From a checkpoint of a small transformer trained on Wikipedia: tied embeddings, 4920 steps.
Each number is 128 + 32 x the weight over its row's rms, rounded and kept within 0 to 255. Layers, rows and columns count from 0. Numbers have three digits each. The size before them is the row's rms in percent of the matrix's.

# gate: layer 8 MLP gate, 704x256, rms 0.0513, rows 556-675, columns 160-191
# up: layer 8 MLP up, 704x256, rms 0.0504, rows 556-675, columns 160-191
# down: layer 8 MLP down (transposed), 704x256, rms 0.068, rows 556-675, columns 160-191
gate556 093:133134152143090148127197141107071132121091134105092147128118141121113112158159122106167111165104
up556 093:124115088073140148104171153155106135108101116119081140138065054131088179099137112140148126136136
down556 091:058072126126149148100072111159165166082136150143141134138157091143138138137162088047078129096062
gate557 102:105136105191207149110161120173121119165088171176137104147093135070125144123084191164175178074219
up557 102:125107123189168111123115156149076101104172125110141139080104164139161095111198112106109129110123
down557 105:162130077148170133075165119106156139130082110157110097144094101175134154150136123181081107100141
gate558 101:101183105146113075127098140149130094094149127090170100132172119118083154085153097136105236176105
up558 098:121125139109168130146167127157117175133139143140094110112160109132115164141106127110069150111134
down558 100:096159160141059097139105123145153192103104097101154100176122105097172188083116124099133118085120
gate559 096:116139146115107075112090147100075081088113105143127159124143179113128162156115143117182187144181
up559 101:145164133072141073152121148114104128047163108173112050143119153133134152135114108123085153130131
down559 098:118130167162139114122154153063135145079129079150121136095172131130131177179149087153137166140153
gate560 100:112126142176084110141098112127159113135099140121126128052144155131107144129186148165106192164148
up560 095:080105139132106112127180095114128103155164153131131125110135110175126130110111134107145095184154
down560 094:097057189174137117139164119139121144191139150137141100091097091155116085063125161155172142136142
gate561 095:148127122153119138151093143137108154093077170174166115087047148130119117095136217144138171091089
up561 098:110064176097122139146125179162157146101114094144146178153089142136089194129104170116129120158112
down561 094:084143153094089131148128133157145121137157162142121108170155113170125197085124138105163147134193
gate562 106:139146165158157124141111100133087144169137164194116149115106104163158128126066080164081143151084
up562 105:141114118119130185093067080080094135176108108079071137151103062123145106054132147138127136134097
down562 107:146086172152158153097151134086134120165124088130093176133144136080122118092153136129119142172069
gate563 101:064238132118118229105161082083135145175126145159130162139123081136138107180111057183127109123125
up563 099:137172093114155158122155121123066167132144118111111175150153098140120111158171096097117147101133
down563 102:121124093120097134143137154211132130081161149137080181116077185136194157139169175143122139142124
gate564 098:144097153148115158118101090116165091122159154114154098177083165106092100119137095170198101085101
up564 099:133112131089110146065122180119121085081175130153132111133147118173131128148116175200143150157104
down564 101:113122135152159113174121138149132140112139173130121168143120138162111156119052124146125091158100
gate565 105:182105160121118140108160119151122153136116123172169099122158128140125098086165072071102139150121
up565 098:112080151053090084146150135045088113111159131172151146109161094107095119097140107129099120140086
down565 100:141147175131118107114168185085092117117078098119108160145113137101135102181090146183136167137150
gate566 097:141146150158151146152132134136148125134077087163111085147091174155146149152076141124128086073186
up566 093:113088150142136085166121173109110080135125149127140146115109110147092160085093150089077142162094
down566 091:184176099131111098103149081108181104151108063165087146129134116057134124114165131188162149168172
gate567 104:056108082103133180156121076119101110171055097109148173156137158149177108131179120153098138128105
up567 104:097165099099115149097130164128149113064173145148096160092106068103125128119176167081156152191123
down567 110:110100127132097136154156098111156155148104117102190121131126222158108119101112106121150169095082
gate568 107:140099132111173139070143176161078150162117158125125123100079133116132181133158141124167158125176
up568 106:134091139133111167155148142100111083094125158136081140120177158121173145132173103170173185110149
down568 105:106113120104094182113118076104159105073138174125071094166158115125144099145145125096148099113138
gate569 098:110102122171119137152068127102114147134139157133166153109131168121108116074128108151104168117120
up569 101:160093141171087154139064120130082172104119124076146133188100188109132128150138113079095125122172
down569 094:147148172100103111073103173143110130138152149129118108113150157126155155169117112148106110134180
gate570 099:102161090161067084137105160100112130143140173152161079142163128244174119091145148154149107135127
up570 098:131106130201141100076077168166160120113139135098096119185136134138085110140135091114126125129084
down570 099:110104075098193114139135104167171090126127186174111120092113087098149115130127107106079205138170
gate571 103:189075096123166123133110119156116149147163110116110104095122115103110135126122131122109189107121
up571 105:155127163162132101157117129159130116084136079136083163107121145100144149097105207081124141054133
down571 099:090142141141156132158131144163077104101130156108151072135114161138143068119129172148105089153144
gate572 096:121132108167199128130113141133042157155098127145164095138106137098139110159125150120116152073157
up572 102:146111098107090116110202165179153092120129152179146096128188129104144120130153158180185163111139
down572 103:105154022144119122150128118150112107140138131127113150129137076100213127172149111117157127115121
gate573 097:153123179125099168122136103086066115070120144137096145080091087123159144141136155169103153173110
up573 092:156091157072089135080130125133127151095122107126088131131069095161120154122136123170120136213125
down573 095:118127118106110162121121076153166150081069100135109132181098139128130098165103177123155128169125
gate574 098:100127170153145063104114141151154090106145077061137110096087116079153094141170100132169150135155
up574 100:161136116100149137135135073121124120123082151098147113139140129182075097139159134177180095110115
down574 101:115177099127125088136130096122128192106086164174133108114109105146155111144143138161142218177116
gate575 109:108180149080190135141083099081101129167077111185132160124181166123130110094137136161091147114158
up575 108:054164165103148108089123123149218100119144127130143138144190122113146069127117087128169123154158
down575 099:111125128118109094164182168125154100126127131110192153101142141160178109117120060140091161136162
gate576 099:097113087146167160111154173186161208179132103116156139159130116108123078141119124114193140132164
up576 097:167141076093176097171112171123111084100189168194051168133140149120088115174110101135132124143151
down576 100:073116114141119106111126191102160159080146113168134113104136187136133166164061125124064056111163
gate577 105:160157124138174109133088128109087163123116141159154129140122118139090168125126167105102143089135
up577 103:145152184147149062153085129147134136157193148151098108121137092121115150133070167109088098075130
down577 098:120083191104141095132156127038095149166147134143135129097098157098073082090128100106107067125141
gate578 102:117140124067187089139159136131165084157121065122164138169107117133104097157131186155093126119169
up578 105:117145145175088114112124078143161146208139153136094114107070110161147140103150122097170130144181
down578 104:127085146152090130151150168120144150081156070102108146145123089120151125116117135127183106129107
gate579 099:138131116139161136153119179107107088121130131142094148091101114170133168116107168122165130066130
up579 096:085093170139150108176154127100217107188100118166119143149082155175113143106125111208136097123119
down579 096:086189163138119130109165034155111118176102168141141089099127108160147075175169075133062137129128
gate580 095:124130134135126152124137076166170124143167084151134140120138142108103166127155153093144110135087
up580 094:164061166082164124126133119129126151164091124136108168147120137100073153156066102118157106140044
down580 097:093201110194134176188117143161162105136147128124150142117135172173147117134180101096174121056127
gate581 102:117132171124139087136113151033150136090138163134111090164105155160144107149172058133157145105158
up581 097:136068112085138145144160184098188078127105117105078113133080128091154157119150137126079124114154
down581 100:134109109074094154128129080110103134182166128118188132069185158139135088166098163083107174151157
gate582 101:124096085140139114101171106187129150141132087153142156172136094165096091166140128115156124102136
up582 099:136137097247157092150118109093106108126128143171178134064128191152122155108133092120104119101105
down582 099:174087162150151101143108150162180097124087124142125049137142127134159133224083118152099161147144
gate583 097:160124109079136114090173160149133121153111074167082130086120088137174169103106115070124187130102
up583 096:112127128130147090107114173078116117108178119145146134164159095121109175122127070154143166129082
down583 099:114117121162135108092187128188152204136093102159097141161173122112084190136168195138146114112179
gate584 097:165067072165150111116224154107158102132138137203092123128160087112126139097159167158092173126168
up584 098:135086102202086145158158149080117079106075131125141116128137098106162124177154175133169130138121
down584 099:084087148111163175122136081101179149094107159146130118132070141093121142075168120172104090097145
gate585 098:159122133192108132119169145068118101095165102166114088067151172162110099114154164102201177142107
up585 099:109195165157125164138161146143110140150133098065134140149150102163185173152096112172154140114134
down585 103:148135137120126146153104124086164117129127138155109049010195139108089078128107123078086134108140
gate586 096:126136160133083125124178093104077176083081132134102109124155198116156081153171159117136152146137
up586 096:103164107163137111121131128104136087108148160147152083145076147141093103084104209135131096156200
down586 098:107153146153112132149094091147130118107131160081127180175101123102141159167166066107141194096114
gate587 097:128179139149087147093118093056088118125174148136084080146097150151111101139150096148081106178129
up587 099:130095133139132143159138141094127143132128095140116195063140117111116140132130112081094177110158
down587 094:123122149169155113121126100081088176091113141159089125105090127123100092188135088081111207151108
gate588 101:135081126118157136179139144173059139114184166174144142141119118043144124149128113116113164112126
up588 098:140096123119129115125136144142126150091161140159127145137132187074106159147146189102131114150185
down588 099:165129140180134123088113152127176157090131185154142184142121142156096115041091150104198080199188
gate589 102:136122119174129155084114103168097117137158113134152086073152109158143165085153098191123168141109
up589 101:118105078088139100077099186128179129150127133150131121200120136135121128129131077119146121085139
down589 101:139162077172058088147153138132141105184131172152136154195156116162125093108124114108150126131122
gate590 094:129133161168151149155175149114091077121193198106101153083145181091164132172140091123158191100093
up590 092:136126114135158163136141098092108113140105095110105140053098171081157168119102143148115099176154
down590 096:118089174162051130175126091118171137201182145130141110105154114136147108153152081132141156101066
gate591 102:135102129145075161216145103123112173166126154119145131147116177224093087109102161124093173090161
up591 104:157098130144094117175080103093161121157140134149118121177145119169114125122090155166088171095159
down591 102:147113099091107138082124142116154123141122137155106137169175125133099150107131125130126145057097
gate592 101:123109120155105153169150144118125144153109123118075102162084134119078156071182083109138112192106
up592 098:124086135147114183137116192106095124167216104111037126113093088131131073116059131154108100079088
down592 091:142110111138159171125211177131071127088144154116091103121070156148168098126126115221126070148098
gate593 095:127145172124104153113147153109105118138117165184073143110107161118055100107132160100192135142096
up593 100:185141159155090178066105065132077129135194156207097125128121122154093147107153158094096125141151
down593 104:159143130127175109194132176125111109152159140169148122107083186096141114107111197085163061133156
gate594 103:125125124165116151119126107111091145097016132159104129114121068117130177109118149111153100095143
up594 105:157130149158156117140164116179166127138153170166131109100136083134148132163219142144222119160118
down594 105:129115158205168120165162155151145157153128166126173138101140098078123167098131138125121124074159
gate595 102:137138101180145201117119099160119184123126146113106173116094163169146203137097112127183130153097
up595 102:065166153047122037134136064132093110137129182174118131112136080087096161102134096135109078141095
down595 104:140117197158097161146144128108160162110149105095164092154126197134167159173108142082134161201140
gate596 100:124141121098110149171127165138096105109207110084149184139145151128118061159102140119106116136090
up596 103:120133128111131102109159126131099100093131119096143127090130166141070142119126119197137132080161
down596 101:162119090093137122070115107151150133057163105150112184129145054138159154188151124099089159166099
gate597 098:145131131110155099145078125104086099157126149153100108103128133073102157101146145104162127118102
up597 102:114148078107176123127131139184097104103169102146135149152147137130113140101194111102140152086162
down597 102:137153159136119161124132108129094144091136093104149191185177088113150144103172156111164067109126
gate598 102:097112131099146089107058125142098107089093153140108116117080162121120107135154151190155165148113
up598 105:139151099082157169122147108110139146195149150124112190178155100112090107198118135130141132099217
down598 105:116170125130120158150067098090124122095114176068095112134099137077119067179128132106156085150085
gate599 098:133086090169110079140174130129163137151089108147096143134126093065132149094095110115156099092100
up599 107:173077104148168074125137182121146138132145120081039205141122073127144120091185190141156089151191
down599 104:133128164163090158123157110102193108082112148140113058111126195191091073139147170120083127101162
gate600 096:169129164178111140182146175192136101118166105090132169125122119173148137204143126207122098146103
up600 101:086140150156103167145117078124118181155151110086102107156129102123108160111163084136134114122160
down600 097:237111141142100147109120114128133155165153138153130138159145103129097101131122082065203120142167
gate601 105:124164096137114144127092121084159095168140101115162101108109113139166088103126156123077127141157
up601 108:135140193150111168112139106122146186140113133101049160144129168128100090143148122110085082128134
down601 111:133150160150150106094130084143158148150159121148106126108107100107158119108133127186106127132058
gate602 101:133113096148109160122100138119151069126118132105118083087113156117178142176155072149138163170106
up602 102:099159129145212045066123076158105139156146159149156092151100136140152133090115114135097133113128
down602 100:102172151122127125182115156165168142140175118096117105112111130165127146110144092165115128135107
gate603 098:076124136087140153097142131113156112077123187096163114140149145166119160108099126133122139106097
up603 099:105125085143172152130120118120106116160149180127051123086162153121137128135107102123119124131103
down603 101:131101205166092148102231098085057130200139116081066076069104087147106145117092147129152098122127
gate604 092:076141138154133176110156121131131085164138101143148146129134194098165162133126102140090166146094
up604 095:074097149132146158096134142159119126176104084164157139130135153106174175143095088125097180099026
down604 089:089106153120111102122115159167121074100094051134159148124187169102139089138143160128126107136105
gate605 098:131113152149151120107112076151138156083161144105144114108159141157165084160155125108184159108106
up605 096:071152133117150207133137146146099096121122147065133157103103125102090064104140149071161107125159
down605 095:150151160129139087148102105081083081045079177133161129142146157163193216067119152130118115130078
gate606 102:131123152141167161176139074129082080080191095101116172092123156125137146111125113067163176142127
up606 100:163185157067098119145076080107103128100140112161102131104116109112091113121103120151149194143150
down606 100:097130132146074150161095079125124120147094140113116194131106135203097073116156121120131117121142
gate607 099:098133180150118139082101153023105133130086096114103157155129124197137158136138152167131166093137
up607 102:130146099081085094087116096131118158149139051161104169111135169097154161064149125078132122123137
down607 103:105091137112115142101113153119125098112121094180082152105170145114187162131166177148130123146135
gate608 099:158156142151116117114073192126111113170070157107088099188136127118137055147124127150134077144182
up608 100:082086115153102158125148144153131119123111142183102104086121143078109109064066105118110124166116
down608 101:154118132163069141149073112113150145130115127151113153178076092118139130097097154135184117139093
gate609 096:173173166171141179133090138116115138123183086082119102102095150126107128184115110119161155110136
up609 097:124079141114123129141186166098178100110125147148158086116119138124127167153102105084120153088172
down609 097:086087122092173134109106096124137154099071176192173103146134101128124107078176126122117143156164
gate610 106:116166138191089106145096133161117157131107123122132107121126114143135112138080129109154088109090
up610 100:057129133160147151078156157105182109157183098172171106119072113100102174108155095108088072135148
down610 103:121189149154104183121124157108153146090132112156156129142132131112070100117119105164131136111126
gate611 105:165117145125148140124086092132075072087156149147151147131159104143131127136101109193133199126177
up611 098:096160066101134194117116143173101100121120123099082063164172055158133144104113116064093129142186
down611 100:115115157125125126109143065166142102123151172134160113140166152154138142122196103152073132125071
gate612 101:125124084109173120110169096078126143124108152147130122180127095135112147092130133114139122065171
up612 102:192178116135114130115118133174113123174156152111125158119132136104194112175130108159134139112143
down612 101:126181101107208149095131098095100104168076113131145161142134142115134146184109165086124146116105
gate613 101:110135086123176189089176114145158142141092161117143112099105124120140083058062128124208132112135
up613 099:101115126214135137140087113124107077181147156098072125164194152103128158169153148119110077134106
down613 095:144089108088166126160107122145099152101136147079114077117096137138112111104083130189171113119131
gate614 101:142208085157078148147168129106144153160116122153131139197093160150145097089091164146087139127128
up614 101:163143135116076131104114098153109137144116124170145098127118156143118120090160125114203184049116
down614 094:087080103109151067139117133169136157138126079147143115094160128167157140158084161116137145151092
gate615 085:151148131104172111134113150105136101091152176175105094112073150144093126081099171146107196097107
up615 097:149134130111124083118132152119184056124151122130056110210103111124083145135123121154100141195179
down615 088:169127100155089068144110141156137129100138129084109140195166095124119124177140126116180069168164
gate616 105:164159132109176073114124085069148113153114140098119157089079157149080141118095131137101109133118
up616 101:197101146112080137099117041177091125149158100104072112105146124114116142155168159095116140147159
down616 102:123118093103129112081102091146084110200069157140070107107060153139131176173148198158134111158143
gate617 102:057139156078089130123134149077153084117201175120090084164126112134121170177199142093117109157094
up617 099:161099125116099132153152097138146131121178108093081113150148169146131145084161107094118079134178
down617 101:131118057129170165120143119144143093127095176121165093079131105102117110147062096143152128144117
gate618 099:101068161086097179159182178181073172188108111127163158102072133203087161142098150104126092143106
up618 101:173132137090168134126158150155117112105175105096098141138160091092103171103222170164153126134162
down618 106:106148160105153106111135188084160167109123100123140150074144092145135097144086148153145085135089
gate619 093:152121107098189057110137120121167136155109153144132039136173144105091128086106132128150129099131
up619 093:140173116153137176160104151070125106180116117122131113172084125125135041141127098115121143077149
down619 096:139147150112117103126133155149161134180132072147190172093157162112089099112103129113172114131124
gate620 099:138151119144185098116126129057117110099182088161119095132089094089116073063105167157131130108126
up620 101:096151153117106161143185161116124124137154176134186145139180120069116133144176068108134161166092
down620 101:104144134156057150126121176144124120169162164063147181124069113118136105089201107099152127122149
gate621 105:151097146111156144107128231137153112120136170118157147127132090084106178155162079128123165168089
up621 106:075191129117152132127113145169128075138114125082113087145174116098104115092105116158077164151127
down621 104:131128092162139140110100133185098188132089083099149092152135098085111088119128100143134120097155
gate622 096:114116140126157091144175207104122110099126146164136088123178081161141181149147143161128153203118
up622 095:107177168146151069225147153090114131081140184147169122117150101163154141146146104127169135140080
down622 087:122151157155129076132085137106140143119141150145112134152114113144109166114153058095160093143227
gate623 098:110145137135208110119094107150112180143123067139110090092150196097132099076141155168132168159125
up623 104:100157144189196114129067128147127091137141106129186129164105096171128087155159090119123155110121
down623 106:120101150144090116152115111114103118082142184158123074124139124152121167077138138080055127142141
gate624 103:169139133151184172143104120162077072149207139217104124137144089045156144099095168088080126128131
up624 100:135132098131143158105092104176117163158148126161146113144134136123102170093065115121108100123146
down624 103:126148117139170117149142141159155173126153116159153114125165106099136146101073143129115099083107
gate625 101:068144133112120090167131115139146144096086121141151120038083121149114095166065142140094175170170
up625 100:169150090105067143118118112088127077175160182141106120137076189128206089200078124121101124123129
down625 103:130194075138084171029115146143082103159136116136129110127114080203074110126104086095090139102134
gate626 092:116164187110136107118107087108085105159189177139106137063081163146110137113163109165167163076143
up626 100:078120161115105074097136078132188077153183156172096136118135133109161129131140118163166121138083
down626 099:131116145079069086159114128138150137114142141183128090117159062127144147116115146175144110133133
gate627 099:127060146154185228150113085114143154139138103080100118119110111138079104125144162152102192071125
up627 099:135115117136156121110132201157115116147184133145127104133060209098116191182143145133131150134158
down627 099:152110120121135107159176157153143128083132145125138104103124096161157121154093086092143141095088
gate628 102:084179108123140083138132123098112074147120095103107162096097155148114115133119124102117116113060
up628 100:136138183103185140121151091122176065160127124079123131082080140159089145161095082164158162148135
down628 101:109171136186189117107184142130099077122107140159085120136152101092130176105104155149090114072145
gate629 102:147122121128145179142123149119085121132133122141129083117127102136138086119120111166112121154103
up629 101:149159129194154155074135115207139149149125155121159109113137134150158113152118097160192147133117
down629 102:091150109133122119086069086184135151098138117169137161148123119134171122117102156153132151133166
gate630 105:125122098110128167128077066139136148117129154122111161094133106144146134137134173097112147167150
up630 104:091138133128171105150097193114133140116112132167119119070158149118126106040101156166119175080153
down630 105:156139145119131139208140175115106126117120174128155147087137133118125166132143167145127129149193
gate631 103:179111125139126105104168120076159137131059121178118107149155079136116113145155197128112142151113
up631 105:185114066086137112098123114143117148097163092130164203136143088123152099138150120074199118137169
down631 108:120169135085114108114139104116178098148112118146130154138048097094084096148141107137140151092099
gate632 099:086115117115156076075112109114167137117125139120167155117131173121182127082162193174067170089107
up632 098:085151107094146150084132203181143073163111128151177138119114141153105171121173127153157130152159
down632 096:175166200096115121099132109131122116085124121075122082127132181090124124128128147124075131089119
gate633 097:117179092171129146087102155152122142063132110182101106099127091116192104149091076092140130121080
up633 096:153086120145130098157147114110188083129168108086176069095139177134084075134099212185087127111106
down633 099:128105157123131114174126155140112095153133151082091133111133141090098132191138111104168145115165
gate634 100:164121086137115084107125175122114113135111176098126133110137165122096117096144143106150136177169
up634 099:158166062145137115092167121153097158151128150111114108117107124125127175097169182103106156180126
down634 104:155095166133120108057129137109154114174121136151154107129162080144166127131071089124109114151158
gate635 100:110074115100099173084097140124115159116145115134101149074094138159146142154156101118143092124107
up635 097:094148148106109134165110086136158093137182145208073152093181197170134114124157101118091086127150
down635 100:189102127108142088121084171104107135021141126118115172107089142117148103141144079062098148110067
gate636 103:153173122149120142135141141145155134179149120173076095141119148150135120121136083148148112102126
up636 106:148168109077071149091063151152151137130129114174121108086132160141094126095112105087125109197159
down636 100:163141149102125099184148077121155162135142148111198148165129134115121082167138134102127137080132
gate637 102:144147120134123172154103027160130157128102126065094091117126148118186087126127118168142143117091
up637 101:144136153158140105126115120114112129153147098084099156083112077151184136130160131089173095136067
down637 101:101145107111120183083112125069206131132107103219145147173143149177130133131074150163115136129101
gate638 103:192118164113129115089168142168115147139117126128162127151127155145134166132152140124164159126052
up638 100:119169136124154069120131130099188056154119156123156106108122143141135140060122173077106138189136
down638 103:150059146134160155145151087141103151126124165142139199144143149166152147178085139122174162127136
gate639 098:133101151162150113132167108121152132181116118111096071139130173122132118112072144079135126146122
up639 100:202085162127130122115112114104115105074133109112141062174055157145106149139115119134103097166152
down639 096:092133129138180147206153120138135138130151065119123118146166065112156136149153136127148132089134
gate640 096:098128091124128131122145144142152112139083137155209129095146127154119111146088147148114177146123
up640 100:143159151174140144164124094135123134097136153136080107177056101136174124097126069101109170081101
down640 097:137138175148175116086135143159166120123117081137141153190119107151131092091159102111112145070120
gate641 100:142157178143110083125083133192136058104137125175142110103071105095117114147200084162143143112145
up641 100:142094090144109135105108102145145142153151134098096170143159137141085109093146141123157141104114
down641 104:171044112158061185110071193132131143109094113157070144142144147071125139119175129174125128141102
gate642 103:136189167147153133144140105116102157182050088115147128088161101121206214014149060159128154119068
up642 104:140094107165182171130118110085113098116124190111106089118120135118122082153180154091138139068123
down642 106:151116104145143149167112141084140153095081132092100137115101142124142134116108162144120117069134
gate643 104:084214073097146166093132109133099121171111164134162114093130092113160090085073103106066116141082
up643 104:107157143110147125095078118147109154153101157131147088102058168157159139180128084167151111166180
down643 103:190103086080069128140113145127122138096114122085086114129151174169219163187152107084118164103106
gate644 103:123203075142130163125108112244156124143148100155107074108116114111127106152098196175135146128142
up644 104:093175087135118155122149098165123084109139155127142123170175105109110162210158150163153124065115
down644 106:132135171231126104118151120086122063149099162146115152120164148091124157151084116163119119138139
gate645 101:090132115152163101134153103110127138135131137148107110132126133131130091111096154141060122151145
up645 099:132091100132166158133107115120155160159122103136086107138176143168094155173186133096118116107059
down645 102:084119116110180099138127166056141071169101175103099093081088135134138109126133131064142086162073
gate646 100:186131130176112105063107144122141082140135203198088098097146214132151116095119096171174140149150
up646 095:156135117096135152116136170128169135149096104158139166152062100120152123130147152164124093192120
down646 101:163158112120068171098143166143131137144116095102163149099114204089077084108132071142200126138113
gate647 093:219064115155122129069173148182151142115138141097108108168150112131111147109142140089140201096083
up647 093:150104132159083098117150149153195128158166134143107093111159167104124073118150193122192143150131
down647 094:158149154120179125157159109147098132100095187131106116166161112077134112131139164122108102111085
gate648 099:124150179162098097139121107060200100143135153121131076154134134092176184152152074136151154120206
up648 100:111141140027098119154140141106169134126114107148145126183197066130167116139128156120063126144147
down648 100:112098100085150145144149093125119132100140138191134120136184066138181090119189173119077106141114
gate649 101:135174135049153143114181090144080174134110119163129129119135119102181172139110096083083120112148
up649 102:128139122066130173077127091084091111202185066089144152112141145133111143134082151140106079120109
down649 092:152107176117122104077146100035057121185137172122139206099142121124098098154155112155064153104069
gate650 102:147142152123135098150159130121154086116051160140071132137093158137057141138147160123080184167205
up650 097:180149092112198121165148070177125124179118106089168135166119169106098105127080106095104126119180
down650 100:193112165110094109095127107105100172115101104116106193091122124087116105143186149124156093113121
gate651 099:125070131157189184093074176090121062144123131162055163116081148120142124103105104128064184050124
up651 106:102127121117147135130141175152168100148227146105102137171085117088116175134111086120138075153088
down651 105:097136107109073111174142098163145124186140134135175123122158138071079175145160124119176091145125
gate652 102:147055107091145115146100133152097142112113144100130116123146097131133177151036197131142145178131
up652 103:145138137109119171080119144127163089136108147126155143129120084142131142110115110164123153174140
down652 104:102166165138108119157098133128157097062135120159099123133148179115128093127145135117154138087112
gate653 100:097122128129123084211106137091149132119181127092099155135125142095188113123102044137113161134139
up653 101:101111092161190109089142110177112130133106184151134086135061160128180147103091178119085105063117
down653 093:124147123088085137186037149095169145165173112135137051117055145142171126161130101111125163127122
gate654 098:150136183057138156110121155117152130148124154088088131117137141153129104123166063157146202104129
up654 102:112077110107149075135124139128099090139144162149136136150217151098125082124125044125126201111100
down654 099:065101198112090138149165126087117140127214196175073125179144147086128129130089140137137129116061
gate655 102:142202141129168048155114151142157161117101141180145175146145181111133097156145109109118122097128
up655 103:086145151102106112133141160190131111084071140110197128114121080132110168139127079165104133170115
down655 100:091110145153108085127074110154102094136144137137118086162171096130136091133100112142057163136164
gate656 106:196101130144155100122200180131124097170151145169186174063144124137160114137177140084065168103127
up656 105:149099140104133085154177133107072098121104136164125152128075108116151134102128116108100088119072
down656 104:146158151190135159193151134089094137126147160127121156088110110090138102129109114082102111088115
gate657 100:110127139164142128148181119170109150126107143153139134077075159089100123085142133129179096171186
up657 102:157080048154128150076168111091127108148166127097156102098072147128163092097187146126182135176126
down657 104:102084163124174192095123084173094110104127155110143118087106180135094126073118137141128141139123
gate658 107:143132095168141160109154117100101117126149092114112123141118144073138068184144145134113128158166
up658 102:161162182101148171118189074115198141117111127095138101136091126119148132140163050144147110152134
down658 104:127164134154123108100166093129129153093116108044122184163157084092090138114110146097158124090222
gate659 100:137186151142086119158134165156119166088140126117125104192124122142131108144195130171147150088110
up659 100:143162142111084130146123168108106131180106138098122115132089069087123133142105105173159132116133
down659 102:115144076138121135183109195080139106160183119148150126169140160116131085136154112142178164107061
gate660 103:161142105174151144150101088114119146181122065076112180104127170071082151133111116098086139094116
up660 099:071211154080109093167127073164145184111099130173148098066155179125130113164051100105119160133156
down660 103:178155050103166129138187169139177153115134111138125176129135093109132132069220096160134136143110
gate661 102:143118095159191121089133102119085108119111084132154121110152121032119130117092072075132182143135
up661 100:129132137092174105069176142173161131143130128109176151102149080107156116092172149098117080200159
down661 096:100145190126082148149123112082139090116138161082125051183138183169138173161154109196174113152140
gate662 105:103123093150165162145086098115093119121115095138112127108092123152187160143105098123146154121145
up662 102:188086153121151112065132092156126161177134123152119167095101110152103109077112125096102149166146
down662 104:174145151132160083117150095129132175123123119098157157137151103120148153161116163099099182114130
gate663 099:155130176148086171067151115169132103132063134114127134093075198113093128097136121139137121179194
up663 098:138147169104157096182153146127172123169155093106107125127157166087161136116123125150086079087151
down663 098:126130094100102140171149133137086109089089121083088109125105086111109145117111115114139181114125
gate664 096:143139089023089142138064149086148081137128090123127152141129074151133105118125179137124122092109
up664 101:140134136117120095179103122122132138078158087079134099093135097173166067143100149102074173115107
down664 104:121179105141164146093118183126103158096194169189117171155124085100144091113132108139130121168149
gate665 100:100161087133085147093153148121108161146113141107073112115108106084158070117108168125131160087140
up665 103:110147118160108129108161126123180131123127118118148088171154111148129136125174147080134115134163
down665 101:146109110147099150119115111168205161111157140073155092162156087148098181110127091173128096113110
gate666 094:132133127076110131101076117084121141130113108096100160127114171179137059146124157169079121124152
up666 095:153128123109129124159073133122121178068149124092163089137159156174122101135154179181168101159179
down666 096:101081136131093129056190135122122155118140148148131119081157087067159130156077160074119078075107
gate667 097:108186107152136110072172114194118175099156130146140119097115111082105120097119105132131124068153
up667 099:081161116123184116117160117124103089134090134196108168101097085118092091128124175133117127204187
down667 102:170152087125213089188153131172126133115098023116100164081100050128128109114083114148086133146132
gate668 105:134158100141112109149143093086125143106124127139124075092118135090141067087109151121101175130184
up668 108:110143150109160158141135116113139119147140087157150107096152157127122115048071115083153169179192
down668 097:094125136139098113122154122182093155072143097131100152141130108144141150111148146096131112118166
gate669 101:088139165123134140143132042181098097158204110123109139137119102091099150167161099140172154105127
up669 102:157066098150128174149102122140132135139125097085091103149112152147094173103164149176137094100106
down669 102:139137126184104192110097155114155164113112121091158188085112057066091121131115207144130141087150
gate670 099:153087122183126162206127129142105097142110152131139147085121069146092118148147104126101115150128
up670 099:144053195089132110166125082094145134154128144136096151058061120098086073155090109089131069154109
down670 099:160109061087129107111097156125127082108101162093096108159073107119151137083120140137135162137110
gate671 097:124109067169167122079153075092114143158166150092152094155140156133157169167104148129134116134071
up671 095:135137162179112084151145160082109124182090093108138129137069156123129107133138083136097143053121
down671 099:144145134092166184144070088101135111085057136161134176140192122155080119148112120112086136161144
gate672 102:096134128142152139127150117136149136133081169175163142154143125093101159094130158127141189140186
up672 102:100112094119162116154139169175108108125167116101116156196127137093132149143121144138131173143125
down672 101:183143139118116110136164132080086100134149096114174182136151183156133060175114101164166120095131
gate673 099:089143152089110104179180132102134137111144117098126135157156138129104128032148094174034131133144
up673 100:169115144174098132097144122096162138133162094071082057172130168127117194096172130193139104170146
down673 096:167100154175091124102112145159076100152116125121106103084118112137128083125115102080141130108126
gate674 098:116113173088173101087126138086091159048155133150096119124110098150136134163153127178147153099098
up674 095:184058138119094117105164109159127159107094174126127145105129157145157133083136165089177130168185
down674 098:164162154092130107067111197115111137178110129129135116091115144109109097130118123052106102107120
gate675 096:121109098130169135130118143090122119193167165165137077086157079112137120155082168173124098151137
up675 098:170097152150118133139089156152120089089121150133067104151125157157122117109168182140155130135178
down675 102:105078128105084107122093139142195139126132105130074144146110096135073119085156106078175095125134